From a checkpoint of a small transformer trained on Wikipedia: vocabulary 8192.
Each number is 200 + 40 x the weight over its row's rms, rounded and kept within 0 to 999. Layers, rows and columns count from 0. The size before them is the row's rms in percent of the matrix's.

# layer 2 MLP down (transposed), 192x64, rms 0.423, rows 11-47, columns 0-63
096,230,201,267,178,215,210,238,250,229,227,189,178,136,197,141,206,230,221,198,238,249,242,144,217,206,265,146,266,221,166,189,216,178,165,225,200,243,191,215,182,165,192,136,164,239,154,193,216,239,142,111,304,232,232,180,126,165,232,211,248,148,207,146,164
097,118,195,153,164,190,186,213,153,228,219,177,148,204,245,185,209,193,249,216,287,237,228,150,258,198,232,216,242,227,190,273,264,178,258,256,144,228,151,178,236,251,187,222,206,241,207,192,251,177,260,182,145,240,194,148,163,226,135,214,210,135,135,161,187
097,180,160,131,235,256,164,236,127,136,198,189,140,137,225,231,183,188,185,182,249,144,141,148,187,172,226,152,212,175,158,242,262,166,193,183,185,205,250,111,194,158,205,203,169,146,156,188,121,142,242,165,225,262,232,220,233,210,182,226,137,205,187,190,218
095,181,239,225,256,242,248,235,162,207,234,171,213,268,173,188,158,172,223,248,245,171,240,143,245,213,220,275,226,188,192,236,166,214,160,140,141,185,240,136,195,229,226,238,123,230,263,252,181,176,199,142,226,168,198,219,161,133,180,235,296,228,212,164,228
101,229,180,208,145,243,90,251,171,123,262,186,259,252,266,239,172,166,241,145,212,191,162,193,184,254,218,210,168,143,233,192,232,163,180,229,218,237,177,155,154,184,224,245,171,198,162,212,169,204,143,148,235,217,268,173,182,195,126,152,210,211,197,139,194
098,210,155,234,112,87,227,157,200,225,131,133,217,203,191,161,248,150,152,211,242,213,149,182,254,207,201,205,225,199,155,174,184,241,212,165,135,161,206,238,225,231,186,253,139,141,141,209,230,244,224,216,204,237,120,203,235,170,190,140,193,236,203,168,210
111,235,160,208,236,165,208,224,150,199,124,104,172,192,238,183,146,145,156,164,195,188,183,190,211,245,197,163,247,220,206,227,187,263,88,231,127,176,220,178,187,197,231,225,116,155,220,151,262,141,202,218,210,199,207,195,156,273,181,188,214,233,259,191,235
115,124,135,226,156,229,224,211,182,207,214,331,245,190,196,191,187,186,199,204,167,211,197,188,173,203,208,175,179,179,228,187,193,191,316,197,137,215,268,224,184,248,188,240,204,219,226,296,204,182,143,177,168,177,238,231,164,126,179,268,200,201,266,210,167
103,183,133,259,217,152,146,199,108,182,131,202,134,206,226,276,177,195,221,230,192,134,169,176,188,173,236,211,210,248,195,187,134,195,159,100,197,223,191,235,215,229,202,172,181,173,223,245,256,200,236,173,194,227,180,149,117,190,205,176,202,180,226,105,237
113,241,195,113,132,143,163,195,162,230,232,158,263,205,158,172,256,212,179,131,246,229,189,192,299,212,251,221,188,152,190,122,178,232,172,194,205,280,230,143,245,199,221,207,211,167,159,227,200,248,248,242,182,170,159,241,161,213,212,247,223,190,220,201,137
101,120,156,184,185,198,170,172,176,186,198,131,220,234,180,181,120,263,189,134,178,238,247,211,263,206,237,200,192,203,175,256,187,230,191,177,113,215,170,149,140,150,219,202,104,183,181,201,182,221,154,219,220,280,266,182,159,216,177,257,246,198,224,257,205
094,182,200,230,239,179,193,196,223,259,179,142,248,218,243,213,232,202,194,227,198,181,144,233,211,223,202,137,215,144,155,165,205,225,207,237,186,209,210,144,151,313,179,245,206,217,309,143,171,130,205,282,174,145,199,227,244,212,205,199,205,150,255,193,275
100,245,244,146,279,172,240,183,246,246,190,197,197,256,237,177,156,192,175,231,251,227,164,142,226,106,235,220,197,120,195,183,160,204,202,135,240,217,228,251,239,249,174,279,153,153,177,247,187,238,287,175,228,151,188,153,187,198,209,224,189,220,178,234,180
104,307,183,182,165,226,184,244,250,204,238,195,136,226,241,250,162,200,189,183,249,155,207,136,250,247,228,107,199,253,220,192,222,218,181,193,168,167,263,211,133,204,197,186,198,218,224,198,288,250,213,258,253,222,163,199,159,254,121,210,201,215,160,169,197
101,222,167,198,180,187,241,283,227,113,172,194,232,156,143,197,154,188,240,207,172,218,217,240,195,135,220,178,177,151,224,205,191,254,196,315,213,111,146,261,184,198,122,213,190,165,247,244,179,182,199,215,222,234,209,209,185,111,130,169,194,190,180,184,189
088,204,216,232,218,135,222,176,174,182,160,125,165,177,210,220,128,212,212,188,255,243,263,206,153,186,206,243,189,198,165,201,286,203,198,221,208,209,134,332,228,128,143,259,159,176,119,217,203,181,233,157,227,216,221,191,221,165,186,170,245,153,206,184,168
108,150,175,246,228,256,182,127,223,226,153,197,219,269,152,215,185,142,181,194,223,223,184,219,209,272,170,257,185,163,238,262,252,230,197,203,238,239,157,185,237,126,172,181,165,208,317,211,180,162,183,260,171,225,188,233,198,180,163,141,137,193,186,235,262
111,188,208,223,207,208,207,241,170,241,173,73,268,217,270,122,165,199,171,158,197,223,232,160,243,176,137,190,191,252,168,218,179,286,143,153,237,224,209,253,259,183,226,168,192,219,246,188,198,173,238,224,209,155,171,185,188,202,257,248,223,212,287,231,205
113,245,230,246,173,175,172,177,206,241,209,211,193,119,198,176,265,157,194,161,206,191,183,186,245,196,219,199,225,228,184,212,193,227,302,181,214,154,219,259,174,182,209,242,234,138,136,130,177,146,180,190,173,277,134,217,149,227,121,258,152,201,274,153,184
092,138,176,234,209,225,171,249,163,254,204,152,246,174,219,168,221,138,202,222,212,191,211,263,246,142,153,199,223,221,166,131,240,195,188,175,246,186,284,170,224,276,156,241,148,195,191,239,185,159,257,117,178,172,177,233,211,182,270,186,210,178,273,129,176
085,211,192,197,183,211,218,171,206,252,192,221,152,241,157,197,162,174,189,188,118,166,144,200,173,146,152,221,140,138,223,173,182,118,342,242,250,254,191,244,179,223,219,229,213,156,196,193,242,216,199,154,182,262,281,205,184,181,218,206,225,213,160,261,191
080,167,284,191,235,209,240,184,211,147,207,165,222,173,115,186,116,190,243,209,138,242,184,184,233,211,213,141,176,185,220,204,185,116,229,258,147,232,214,189,259,203,192,179,209,180,215,181,203,193,240,207,115,152,248,163,131,164,128,194,177,184,217,292,186
113,182,166,225,258,106,207,208,206,132,248,201,204,215,187,193,136,236,135,188,161,232,236,202,221,159,180,259,208,189,180,210,187,182,183,145,193,260,257,126,149,188,90,244,161,243,264,206,229,249,255,215,224,147,255,225,150,192,196,216,250,212,201,192,171
110,102,137,197,138,212,188,214,178,150,172,119,228,216,155,184,164,191,227,160,203,157,183,219,247,274,256,276,192,169,167,181,145,214,86,287,199,227,172,249,212,230,198,252,186,177,193,196,220,232,175,227,160,185,203,178,206,223,181,150,219,215,180,248,164
097,201,238,229,232,146,176,205,232,202,252,185,256,184,130,188,201,210,177,165,191,120,141,163,255,239,277,174,193,156,234,224,206,181,245,113,247,257,195,222,180,205,141,164,190,237,236,183,148,188,227,185,117,247,186,246,141,221,223,142,241,168,212,217,130
117,169,238,174,248,218,275,200,215,246,254,227,234,260,256,171,204,255,212,257,206,180,181,163,190,206,162,134,173,244,207,154,258,269,216,201,160,149,274,151,195,175,149,229,179,199,167,282,134,208,236,147,150,202,221,158,148,221,213,215,280,171,198,189,197
102,210,151,196,207,137,150,124,199,180,248,267,155,217,221,263,220,238,197,188,214,244,174,181,241,153,121,225,201,147,176,105,202,234,246,122,170,180,188,288,283,218,211,261,153,233,244,176,184,198,159,195,233,224,229,182,191,182,161,149,206,199,220,201,188
094,229,271,213,255,134,178,195,205,241,186,190,216,200,196,201,247,128,243,191,205,208,177,208,158,195,217,201,178,109,161,144,199,181,184,248,219,261,241,247,257,170,156,177,218,211,219,317,201,223,223,254,231,210,174,154,195,224,255,149,241,215,177,160,98
093,247,277,114,215,172,162,215,207,167,209,67,238,262,255,203,164,171,175,169,188,187,188,126,197,216,237,223,243,249,165,176,197,186,237,284,134,185,242,95,190,194,201,174,200,208,196,147,169,238,190,193,205,217,216,191,192,160,194,203,190,197,142,209,168
094,218,256,180,206,196,188,218,197,196,137,102,143,203,200,132,201,189,199,200,224,173,226,263,197,169,224,226,280,178,154,200,157,193,230,211,243,196,200,186,184,261,145,110,104,227,190,145,176,163,146,260,266,243,241,213,227,249,226,190,171,172,211,139,194
092,150,197,263,261,196,165,140,141,219,185,323,216,238,243,169,280,184,187,260,147,178,215,216,167,219,208,208,219,243,228,242,194,220,172,180,258,234,205,148,149,206,176,208,257,210,261,206,208,233,200,235,206,184,158,232,278,198,234,222,209,239,291,171,207
104,156,169,135,176,245,202,227,214,183,119,248,271,237,134,205,187,138,166,200,248,161,239,204,221,280,221,178,302,190,227,249,194,195,139,114,157,226,161,183,159,197,245,226,241,155,226,140,261,205,224,185,221,191,199,166,168,212,183,160,166,209,167,188,202
109,214,202,220,202,139,249,154,219,150,169,308,171,176,133,213,207,183,219,167,191,180,157,237,195,170,246,203,230,203,261,159,218,215,135,89,143,230,199,225,132,247,190,225,233,230,162,255,255,250,201,240,216,202,198,233,246,215,196,216,277,255,166,200,177
102,143,199,165,223,217,178,257,218,213,250,77,214,291,163,173,250,223,237,206,263,237,251,231,245,233,224,204,176,268,123,168,229,203,214,271,194,204,194,123,237,213,218,174,191,224,206,173,224,251,140,219,174,142,201,199,207,216,168,174,137,155,199,199,219
100,227,156,191,149,242,165,292,225,170,161,140,238,237,163,247,182,154,175,163,189,232,177,148,200,136,201,191,205,251,230,201,262,215,181,168,263,287,97,181,220,216,251,223,231,202,222,223,140,257,230,224,170,188,220,201,229,191,226,155,179,221,140,157,152
093,197,209,210,255,175,203,185,234,106,197,195,266,248,194,185,132,189,226,163,216,155,206,192,249,206,220,286,167,134,193,148,213,181,161,248,290,227,200,222,231,218,225,178,238,189,239,238,180,274,228,172,263,247,168,153,259,175,194,141,167,207,173,272,241
103,215,230,192,174,125,166,195,125,139,192,229,210,146,188,186,191,222,201,200,191,302,182,222,194,244,212,132,204,156,220,232,230,154,306,270,222,236,193,135,205,186,227,202,219,211,166,125,113,209,195,195,163,279,153,220,258,192,203,231,179,216,237,187,210
# layer 2 MLP gate, 192x64, rms 0.439, rows 12-47, columns 0-63
099,189,185,353,198,232,251,161,158,222,237,221,180,150,203,219,207,137,136,114,150,184,210,206,166,208,210,173,188,170,194,197,227,214,185,217,162,232,182,201,165,194,180,225,160,181,196,190,161,183,172,240,208,288,239,139,184,136,229,237,168,234,137,193,123
092,253,222,161,205,129,240,228,248,231,188,142,237,140,217,166,145,246,194,286,219,195,186,197,213,127,246,160,222,275,176,152,230,200,198,183,180,175,179,230,147,118,155,157,137,172,234,223,186,183,202,153,222,224,248,203,167,233,151,185,130,170,149,246,230
095,224,208,223,115,217,231,184,207,244,129,266,167,227,252,221,82,184,204,221,141,165,245,211,158,178,262,222,134,177,181,211,235,180,215,224,173,223,224,226,216,136,205,215,163,253,172,186,148,232,129,165,168,207,175,189,211,268,166,207,214,275,205,263,181
100,240,263,179,201,171,253,209,191,270,261,144,244,182,175,230,184,220,185,196,200,138,182,193,190,217,215,143,151,176,131,150,195,190,165,145,129,200,195,243,113,164,267,166,176,248,208,229,144,203,214,249,254,214,220,186,178,165,107,187,195,134,138,199,202
093,220,231,225,165,272,191,222,232,282,155,216,163,230,149,172,219,160,206,160,245,235,213,214,220,227,260,208,116,197,159,201,225,189,135,243,192,211,256,164,220,259,186,152,199,243,104,180,236,90,201,256,205,238,165,193,220,221,276,203,190,173,223,187,180
105,221,209,139,182,265,166,327,187,141,206,201,228,202,168,193,155,174,203,118,212,221,202,194,208,154,200,165,145,153,254,148,248,253,197,192,205,224,198,234,227,163,183,145,124,199,168,198,138,216,224,124,179,261,240,124,205,196,191,230,205,159,156,225,187
098,234,209,207,150,206,155,182,140,287,172,191,213,216,170,275,219,138,217,161,151,169,120,161,195,202,229,250,245,219,222,183,220,231,118,200,266,174,156,240,188,142,174,190,241,211,155,225,162,266,160,215,175,208,212,245,181,168,220,244,247,207,100,221,172
109,185,127,181,179,187,225,224,223,229,280,205,193,183,155,220,187,201,182,272,179,206,242,185,189,177,209,193,169,226,166,127,233,182,187,195,150,245,254,244,264,174,155,234,256,139,138,75,192,231,175,153,234,228,202,186,183,146,278,258,212,243,198,165,185
100,202,271,212,226,156,256,180,185,180,124,177,169,135,177,221,241,231,184,138,203,175,193,269,226,184,296,170,253,187,241,114,237,176,197,202,176,179,211,207,228,122,169,193,179,201,165,189,239,204,233,245,247,92,170,205,257,205,182,143,223,204,175,223,157
098,214,206,149,220,143,172,254,230,256,201,213,218,196,190,186,151,193,185,164,115,156,219,143,122,177,228,232,161,225,185,175,199,264,203,243,207,258,194,206,309,134,129,152,165,201,171,191,105,183,186,210,200,179,162,190,174,192,209,202,180,293,184,251,201
093,198,166,158,192,252,154,307,162,192,225,164,149,185,211,204,253,158,171,138,234,191,157,233,137,179,251,223,200,176,242,177,223,199,176,179,208,142,227,246,186,184,171,220,166,232,242,153,231,184,238,221,276,267,173,246,150,191,216,197,141,218,194,296,126
107,172,227,204,195,236,227,177,244,210,271,237,182,213,207,274,81,211,168,246,175,192,213,223,207,254,218,288,172,121,251,197,172,203,185,200,233,200,178,116,185,167,154,168,234,250,203,177,235,192,293,223,253,209,196,137,169,183,209,275,225,198,203,223,181
102,240,167,164,133,180,281,186,205,202,182,217,210,160,221,212,184,157,253,205,281,173,261,192,136,180,187,160,199,175,166,210,200,164,189,205,161,231,287,161,263,182,289,293,186,259,151,195,191,177,169,168,175,211,175,123,217,231,222,252,220,183,148,243,218
104,202,192,209,173,236,173,198,264,238,122,170,172,168,137,215,120,140,183,164,194,225,203,223,226,254,249,213,132,102,135,200,225,225,205,240,173,208,196,236,193,177,114,185,202,157,151,206,97,204,139,200,227,176,187,170,159,235,173,198,244,253,218,227,198
096,199,232,200,118,164,200,208,199,174,198,263,208,257,182,209,254,224,184,168,238,153,258,152,248,219,173,198,209,106,192,199,207,170,214,190,226,203,212,245,158,149,182,128,201,233,208,261,277,155,159,157,224,152,227,183,293,273,209,163,277,190,158,205,166
107,236,160,277,175,212,193,165,224,268,185,206,183,215,235,181,176,212,208,205,252,221,174,231,207,223,262,184,238,253,205,186,245,132,151,270,237,145,270,142,153,151,185,240,194,129,211,141,261,267,176,147,211,251,183,155,168,244,254,254,204,203,201,160,186
102,221,152,235,149,265,226,163,243,205,218,188,201,250,141,231,156,76,267,141,231,182,245,99,174,190,201,254,200,174,236,183,202,223,182,198,257,162,178,214,198,167,204,192,221,198,145,132,184,236,152,190,195,140,153,162,207,141,226,246,219,202,224,176,227
120,219,189,230,266,195,224,204,148,227,225,166,206,219,188,211,236,203,221,128,220,173,255,185,165,206,202,180,262,191,168,218,185,177,197,222,123,180,220,195,212,132,242,218,175,295,262,187,235,182,163,162,249,255,127,162,143,135,135,218,252,156,145,278,236
098,259,201,155,231,169,199,282,201,211,171,208,261,236,171,190,84,194,170,181,192,227,146,210,136,134,186,192,195,188,154,164,225,226,225,259,180,165,130,128,156,177,238,199,174,181,228,235,144,182,211,182,156,188,188,180,134,170,102,216,241,241,168,217,201
094,256,274,135,184,158,151,185,162,160,173,213,222,93,207,187,183,201,182,170,243,167,198,270,264,246,269,228,220,221,202,199,159,171,207,149,216,229,142,153,184,140,250,194,172,235,257,155,243,242,173,215,189,229,224,274,258,181,170,160,229,230,231,188,177
093,232,231,209,206,132,206,147,225,207,208,272,260,251,191,189,176,198,156,166,176,234,177,222,110,192,183,254,194,163,152,167,170,176,236,197,223,256,227,242,118,222,185,178,239,203,145,124,163,151,216,190,232,257,181,96,217,228,208,290,205,229,215,180,174
109,256,211,161,225,191,251,190,177,224,154,217,168,248,220,193,169,228,280,173,188,226,290,181,186,165,250,186,163,232,171,206,195,209,123,196,212,175,245,190,173,187,214,239,170,226,121,266,197,208,214,180,161,217,190,223,180,82,111,295,188,175,196,169,238
094,229,207,211,187,164,159,195,220,162,189,219,131,173,230,197,246,194,161,159,237,216,200,129,132,136,154,236,186,210,233,209,290,250,164,145,255,270,243,240,162,145,145,190,213,164,209,180,222,249,215,153,305,256,252,197,177,228,231,227,229,223,197,201,161
110,158,136,214,236,195,157,175,194,268,203,162,233,241,272,168,153,229,160,215,223,187,208,229,219,218,220,185,207,230,133,202,274,247,217,192,255,203,211,275,180,136,134,191,201,142,262,195,174,217,167,175,251,288,201,131,124,175,229,198,233,156,194,259,202
110,249,165,195,146,191,215,291,217,186,278,180,201,172,152,277,160,215,226,160,212,232,229,235,171,213,199,230,211,190,176,235,227,181,205,220,150,234,154,251,206,162,280,197,178,242,187,143,250,321,230,191,269,209,188,186,153,188,174,241,207,131,170,254,206
094,218,121,183,129,220,227,237,184,256,208,192,197,168,191,253,241,190,234,144,189,133,155,203,153,216,166,190,207,229,210,235,158,188,233,162,219,244,181,96,100,191,178,171,202,184,137,193,124,255,246,149,225,226,222,185,210,276,199,238,187,182,155,239,160
090,220,206,170,166,209,172,152,223,277,247,147,206,173,163,201,169,196,165,277,206,142,188,153,157,204,234,221,217,249,208,150,280,197,185,236,155,215,204,165,208,189,193,188,76,237,217,188,193,273,125,167,154,149,227,271,203,166,192,261,224,204,217,192,145
092,278,260,210,139,154,169,149,138,221,177,193,201,107,157,187,211,167,224,151,205,209,218,257,195,174,254,212,177,183,138,196,163,171,267,147,181,178,205,200,191,169,197,172,202,211,194,212,254,144,214,144,216,172,149,160,295,139,195,142,252,258,179,219,237
090,240,149,224,149,166,234,221,241,235,267,269,227,173,194,249,177,228,190,218,216,170,136,146,228,271,239,215,134,258,224,229,200,206,162,159,169,173,213,163,247,119,220,200,290,211,185,215,181,250,179,219,204,184,175,252,196,197,212,184,300,255,241,255,209
097,255,172,118,249,196,166,232,150,188,170,201,208,220,222,205,235,229,217,163,201,244,242,187,168,237,235,255,239,147,200,176,235,239,185,98,141,173,169,271,244,203,226,185,164,217,212,257,234,155,241,151,185,256,211,245,197,146,172,229,265,147,128,240,170
108,257,173,289,193,152,235,241,183,207,231,202,90,169,161,198,232,198,213,224,178,227,190,232,132,156,217,232,240,223,186,133,248,257,140,150,276,207,214,277,167,170,181,160,162,246,164,220,210,214,203,158,230,272,177,232,155,202,195,166,260,167,197,184,204
103,210,146,223,159,268,226,205,142,239,209,230,194,182,180,237,237,217,267,162,216,208,215,177,207,150,271,162,178,252,161,133,247,198,109,264,195,143,166,207,295,231,199,176,198,203,158,215,245,172,175,157,215,191,129,140,178,163,202,227,138,211,153,228,161
097,160,185,208,226,271,237,153,165,192,168,105,203,181,173,172,263,156,182,153,258,204,203,239,183,184,274,163,192,176,184,148,174,177,195,186,170,163,224,209,130,174,131,181,175,194,230,172,296,157,145,221,252,173,194,182,225,261,203,285,180,162,148,207,160
110,165,195,179,181,195,218,186,217,219,149,217,242,172,223,276,170,210,124,155,226,156,155,233,185,170,208,203,181,229,203,156,226,228,203,258,231,296,101,162,242,188,125,159,233,148,183,167,152,268,219,266,197,264,223,152,221,208,254,179,178,192,199,255,154
109,169,245,299,186,190,271,169,161,199,195,252,219,246,195,192,228,116,175,155,254,270,182,148,167,235,175,143,216,227,183,208,232,217,168,237,232,240,250,228,144,192,158,138,277,156,183,147,206,190,209,219,228,220,203,132,221,192,229,184,182,242,191,270,255
088,129,270,207,181,201,286,213,240,123,158,162,150,160,192,229,121,173,167,185,251,158,234,211,201,137,249,233,150,229,220,224,207,246,165,165,158,174,180,231,142,164,171,223,184,123,216,240,210,220,203,189,241,159,219,221,127,229,130,247,229,161,193,216,207
# layer 2 MLP up, 192x64, rms 0.456, rows 12-47, columns 0-63
087,154,175,208,216,238,184,219,256,212,164,144,269,248,251,175,218,201,143,350,182,184,175,182,176,165,175,204,201,187,254,225,205,190,145,239,276,191,171,153,186,214,215,239,189,195,243,206,255,243,169,277,185,185,225,185,219,201,150,266,194,225,281,192,191
098,249,220,268,187,213,228,192,212,216,213,210,199,198,84,145,246,164,221,215,109,153,264,247,216,181,262,233,216,261,221,173,181,201,106,203,213,222,182,199,191,181,185,110,176,218,201,273,171,111,206,170,156,238,231,243,160,169,200,227,192,184,208,188,201
107,213,204,116,194,173,129,158,168,244,118,178,157,209,246,269,204,249,187,176,137,198,196,256,137,218,175,193,137,150,254,196,201,177,206,176,137,261,227,254,194,153,192,240,215,246,201,218,184,228,173,194,209,243,197,135,238,233,157,254,123,194,212,168,150
099,213,259,208,243,192,168,160,281,273,123,175,172,179,135,197,191,171,224,169,192,197,193,126,256,165,143,263,218,198,217,258,220,214,228,162,193,145,121,182,189,200,121,162,262,202,232,199,162,253,230,204,220,212,148,165,151,194,189,266,202,141,182,182,171
100,222,71,186,227,220,209,93,203,168,199,182,228,186,287,158,200,239,188,206,225,220,233,198,233,159,133,175,250,219,196,273,195,227,199,182,225,105,235,275,173,164,205,225,182,225,194,177,212,221,233,209,194,151,188,164,187,258,223,223,267,220,241,165,169
115,139,214,212,176,205,164,196,171,149,152,218,227,262,208,252,198,102,153,227,269,205,195,170,259,213,246,222,241,221,213,155,201,251,192,169,207,199,260,244,200,204,162,158,203,183,252,203,132,100,154,247,192,165,180,111,185,267,208,184,227,179,227,229,149
118,193,224,173,151,223,160,236,243,234,145,174,125,223,249,248,225,180,208,198,161,206,229,231,174,210,137,231,215,183,165,172,251,213,214,210,256,165,98,186,156,224,137,236,214,160,183,194,170,225,165,212,199,195,135,229,103,209,191,119,170,109,173,247,166
117,245,189,172,251,157,240,193,251,318,200,198,158,241,193,204,262,192,194,186,222,163,181,246,220,129,191,228,150,183,180,103,229,218,192,113,233,231,239,252,257,192,163,195,205,211,161,205,285,259,200,149,181,203,179,195,204,196,240,218,157,182,149,193,141
115,164,161,193,191,231,136,173,222,229,235,230,200,290,168,168,161,157,178,174,188,207,209,133,207,183,192,211,138,157,134,203,145,283,160,164,203,217,124,201,221,235,270,172,198,126,192,212,178,212,193,157,139,241,251,178,275,173,182,210,252,192,257,186,264
109,205,244,188,209,248,174,124,187,197,198,142,187,172,185,211,267,201,164,207,243,172,181,245,243,185,253,216,228,172,216,240,197,115,205,231,208,193,177,253,131,237,221,198,168,205,233,277,267,218,247,168,251,284,248,213,237,319,193,220,205,196,181,242,149
094,237,213,217,98,197,161,227,161,249,169,227,185,213,233,239,240,199,245,196,226,216,227,251,216,182,256,241,196,172,238,180,139,197,213,111,188,171,234,212,254,218,186,265,269,187,155,255,239,183,249,190,224,188,115,230,182,202,205,135,220,234,128,233,123
097,173,235,241,181,193,237,236,228,151,141,301,193,194,143,213,193,233,156,149,191,155,180,219,118,209,188,285,170,250,252,183,234,254,160,269,224,200,241,153,162,277,228,122,258,193,226,167,137,195,176,213,197,242,203,195,192,155,210,201,194,205,204,257,210
094,285,242,220,191,198,202,188,247,165,151,119,126,183,207,142,205,218,186,190,249,166,216,233,210,252,189,181,249,230,191,196,180,172,240,210,173,181,202,183,115,226,176,120,216,188,243,242,310,234,211,186,246,219,160,142,210,240,146,193,192,287,178,180,235
094,229,192,211,123,183,178,247,208,226,169,225,191,120,237,226,218,130,195,177,256,227,249,240,231,190,157,181,224,240,139,225,150,195,129,255,210,241,239,247,165,240,176,155,256,165,170,199,117,135,183,206,186,220,210,211,221,225,97,205,169,156,209,161,147
096,154,265,195,219,269,196,192,248,243,172,182,172,72,208,187,217,138,191,205,231,208,174,236,128,191,201,147,155,167,233,187,253,196,171,198,163,245,214,140,261,236,191,202,264,171,187,198,224,190,182,161,195,274,147,178,163,189,232,250,104,229,228,195,196
115,170,209,185,164,244,181,237,175,246,199,232,205,306,198,243,188,88,178,190,159,204,260,208,140,203,180,207,188,207,245,244,275,180,188,184,190,204,207,270,245,201,215,215,174,256,173,180,251,184,248,286,185,287,172,181,219,206,209,223,168,269,259,210,155
106,149,225,165,172,190,184,187,207,124,216,221,249,234,255,172,208,122,209,215,259,203,164,93,217,185,209,146,230,157,230,175,146,288,174,223,214,202,212,237,157,219,90,199,164,152,219,212,235,221,208,207,201,198,151,145,225,246,143,226,158,237,220,249,183
112,136,148,163,173,230,198,128,271,162,235,192,192,158,160,168,238,196,227,191,213,202,201,223,215,260,289,143,244,222,182,190,263,196,255,192,197,179,187,264,168,178,218,199,259,161,157,173,136,259,199,273,169,263,191,134,195,235,232,196,192,218,219,113,186
093,224,167,182,174,231,201,225,234,230,144,287,209,190,241,242,188,226,202,192,191,246,172,198,240,175,159,212,213,149,159,147,214,231,273,223,126,145,163,116,134,231,178,240,167,235,116,147,113,272,198,170,161,155,174,212,244,199,190,208,202,238,213,182,170
087,205,178,194,205,195,210,294,104,134,195,189,227,275,219,190,207,253,202,240,247,227,152,179,230,229,222,176,212,205,161,199,162,178,169,173,151,236,192,150,213,123,205,258,156,223,284,129,199,262,244,166,194,217,179,168,211,153,155,219,223,216,293,215,227
084,144,206,253,181,182,199,187,216,246,179,206,157,190,254,224,266,142,163,224,195,160,281,221,146,265,227,186,193,204,172,149,173,221,183,165,197,159,169,148,157,240,162,182,143,193,274,177,271,166,133,244,208,169,182,236,312,204,189,163,249,211,163,180,161
106,302,218,167,247,198,233,149,149,199,202,153,197,214,203,212,196,165,201,146,234,232,164,124,242,184,199,197,181,216,213,179,137,155,180,145,156,242,209,177,223,244,161,256,180,223,207,296,165,130,157,153,212,127,220,123,177,206,213,215,164,217,141,158,247
104,153,183,197,188,236,229,221,156,283,171,260,263,242,186,189,219,183,193,207,203,276,154,177,231,273,192,176,173,143,155,151,170,214,265,201,193,180,169,164,179,170,253,188,151,205,195,140,182,176,257,217,135,98,153,111,189,205,182,169,223,224,185,165,247
099,125,123,183,185,142,131,139,123,195,161,162,223,207,232,192,209,176,180,220,232,174,214,165,205,181,200,160,187,134,138,135,177,186,222,129,158,263,217,248,218,178,162,235,176,208,236,155,207,205,266,183,193,211,173,172,165,175,145,174,250,168,144,212,290
115,164,261,174,277,217,174,277,258,240,203,104,169,272,231,195,198,271,243,190,204,182,224,215,267,150,181,173,144,168,186,267,164,227,160,224,214,196,227,197,221,187,148,241,183,155,195,208,195,203,186,273,206,212,225,232,189,128,273,155,178,212,249,188,158
099,146,250,207,219,201,164,204,191,224,205,185,221,206,164,155,127,282,175,185,129,185,211,220,264,252,136,269,183,164,187,150,218,137,261,163,212,202,237,228,157,184,283,162,231,158,166,189,199,194,136,205,232,198,222,212,187,207,235,101,223,256,269,198,187
101,163,162,158,169,174,227,262,207,266,170,151,231,180,231,185,239,171,203,166,124,195,178,127,174,134,179,111,162,115,250,129,154,197,196,258,185,189,140,216,182,218,143,149,198,221,217,218,206,179,183,229,192,149,139,179,159,260,166,152,216,184,214,208,239
096,274,165,167,172,288,184,239,223,228,229,222,200,143,233,189,199,210,191,249,199,166,220,189,198,254,75,152,213,208,234,214,210,198,176,188,239,204,210,248,187,180,222,245,200,175,179,177,139,229,139,180,231,238,224,198,183,320,136,287,180,155,206,221,202
087,154,231,157,168,271,182,192,220,213,173,182,189,159,175,206,236,233,229,222,227,230,263,182,198,192,169,227,232,131,233,105,170,266,221,134,261,202,221,248,152,245,203,259,182,102,225,185,168,203,250,237,165,178,147,176,229,243,219,191,134,225,215,236,270
093,246,190,153,231,160,144,205,242,209,203,162,168,193,134,200,166,208,188,174,177,244,185,246,101,207,242,230,198,220,181,105,182,213,166,178,189,154,188,282,173,177,207,249,205,288,242,238,219,176,221,118,171,192,258,257,244,159,157,188,187,157,192,201,128
107,252,222,204,191,244,232,318,246,225,207,185,198,240,154,172,235,153,202,174,178,198,207,213,201,204,236,171,248,185,174,151,158,150,185,190,221,172,201,233,286,182,220,157,207,193,152,184,141,108,259,235,252,88,281,193,214,205,206,188,201,228,222,197,251
108,208,193,189,217,142,251,163,202,195,247,109,173,179,167,216,200,254,181,218,174,203,216,259,267,163,262,234,121,136,187,256,212,199,181,181,230,211,261,211,174,225,206,262,231,186,110,258,190,237,220,176,162,180,226,222,251,160,217,182,251,265,157,125,229
104,199,230,146,137,215,170,190,161,258,248,219,269,206,222,212,206,259,307,250,278,276,156,189,174,166,187,263,190,225,236,274,214,209,161,156,200,140,221,170,207,213,221,168,114,178,191,175,231,204,263,238,210,223,182,241,197,224,215,243,214,135,209,197,172
104,188,164,221,97,166,221,248,148,191,246,195,213,221,271,163,138,179,197,204,198,174,229,237,134,167,201,170,172,227,161,231,179,221,188,272,255,229,157,165,283,204,207,183,207,257,292,239,151,124,263,192,180,179,209,154,183,139,189,203,229,187,209,247,182
097,260,251,202,202,174,177,164,182,191,205,185,173,165,199,148,211,186,202,231,209,231,200,154,203,183,202,163,155,198,255,155,222,231,211,153,172,221,264,231,204,257,169,246,175,233,148,231,237,250,87,187,263,194,101,253,225,224,232,221,240,77,206,177,191
111,200,204,173,239,249,236,171,138,207,218,183,94,204,185,249,172,207,242,195,199,194,277,179,113,229,124,208,169,248,214,137,163,223,195,129,213,185,186,272,140,156,196,148,161,126,263,251,193,220,186,199,198,194,223,249,222,206,250,139,208,213,161,197,198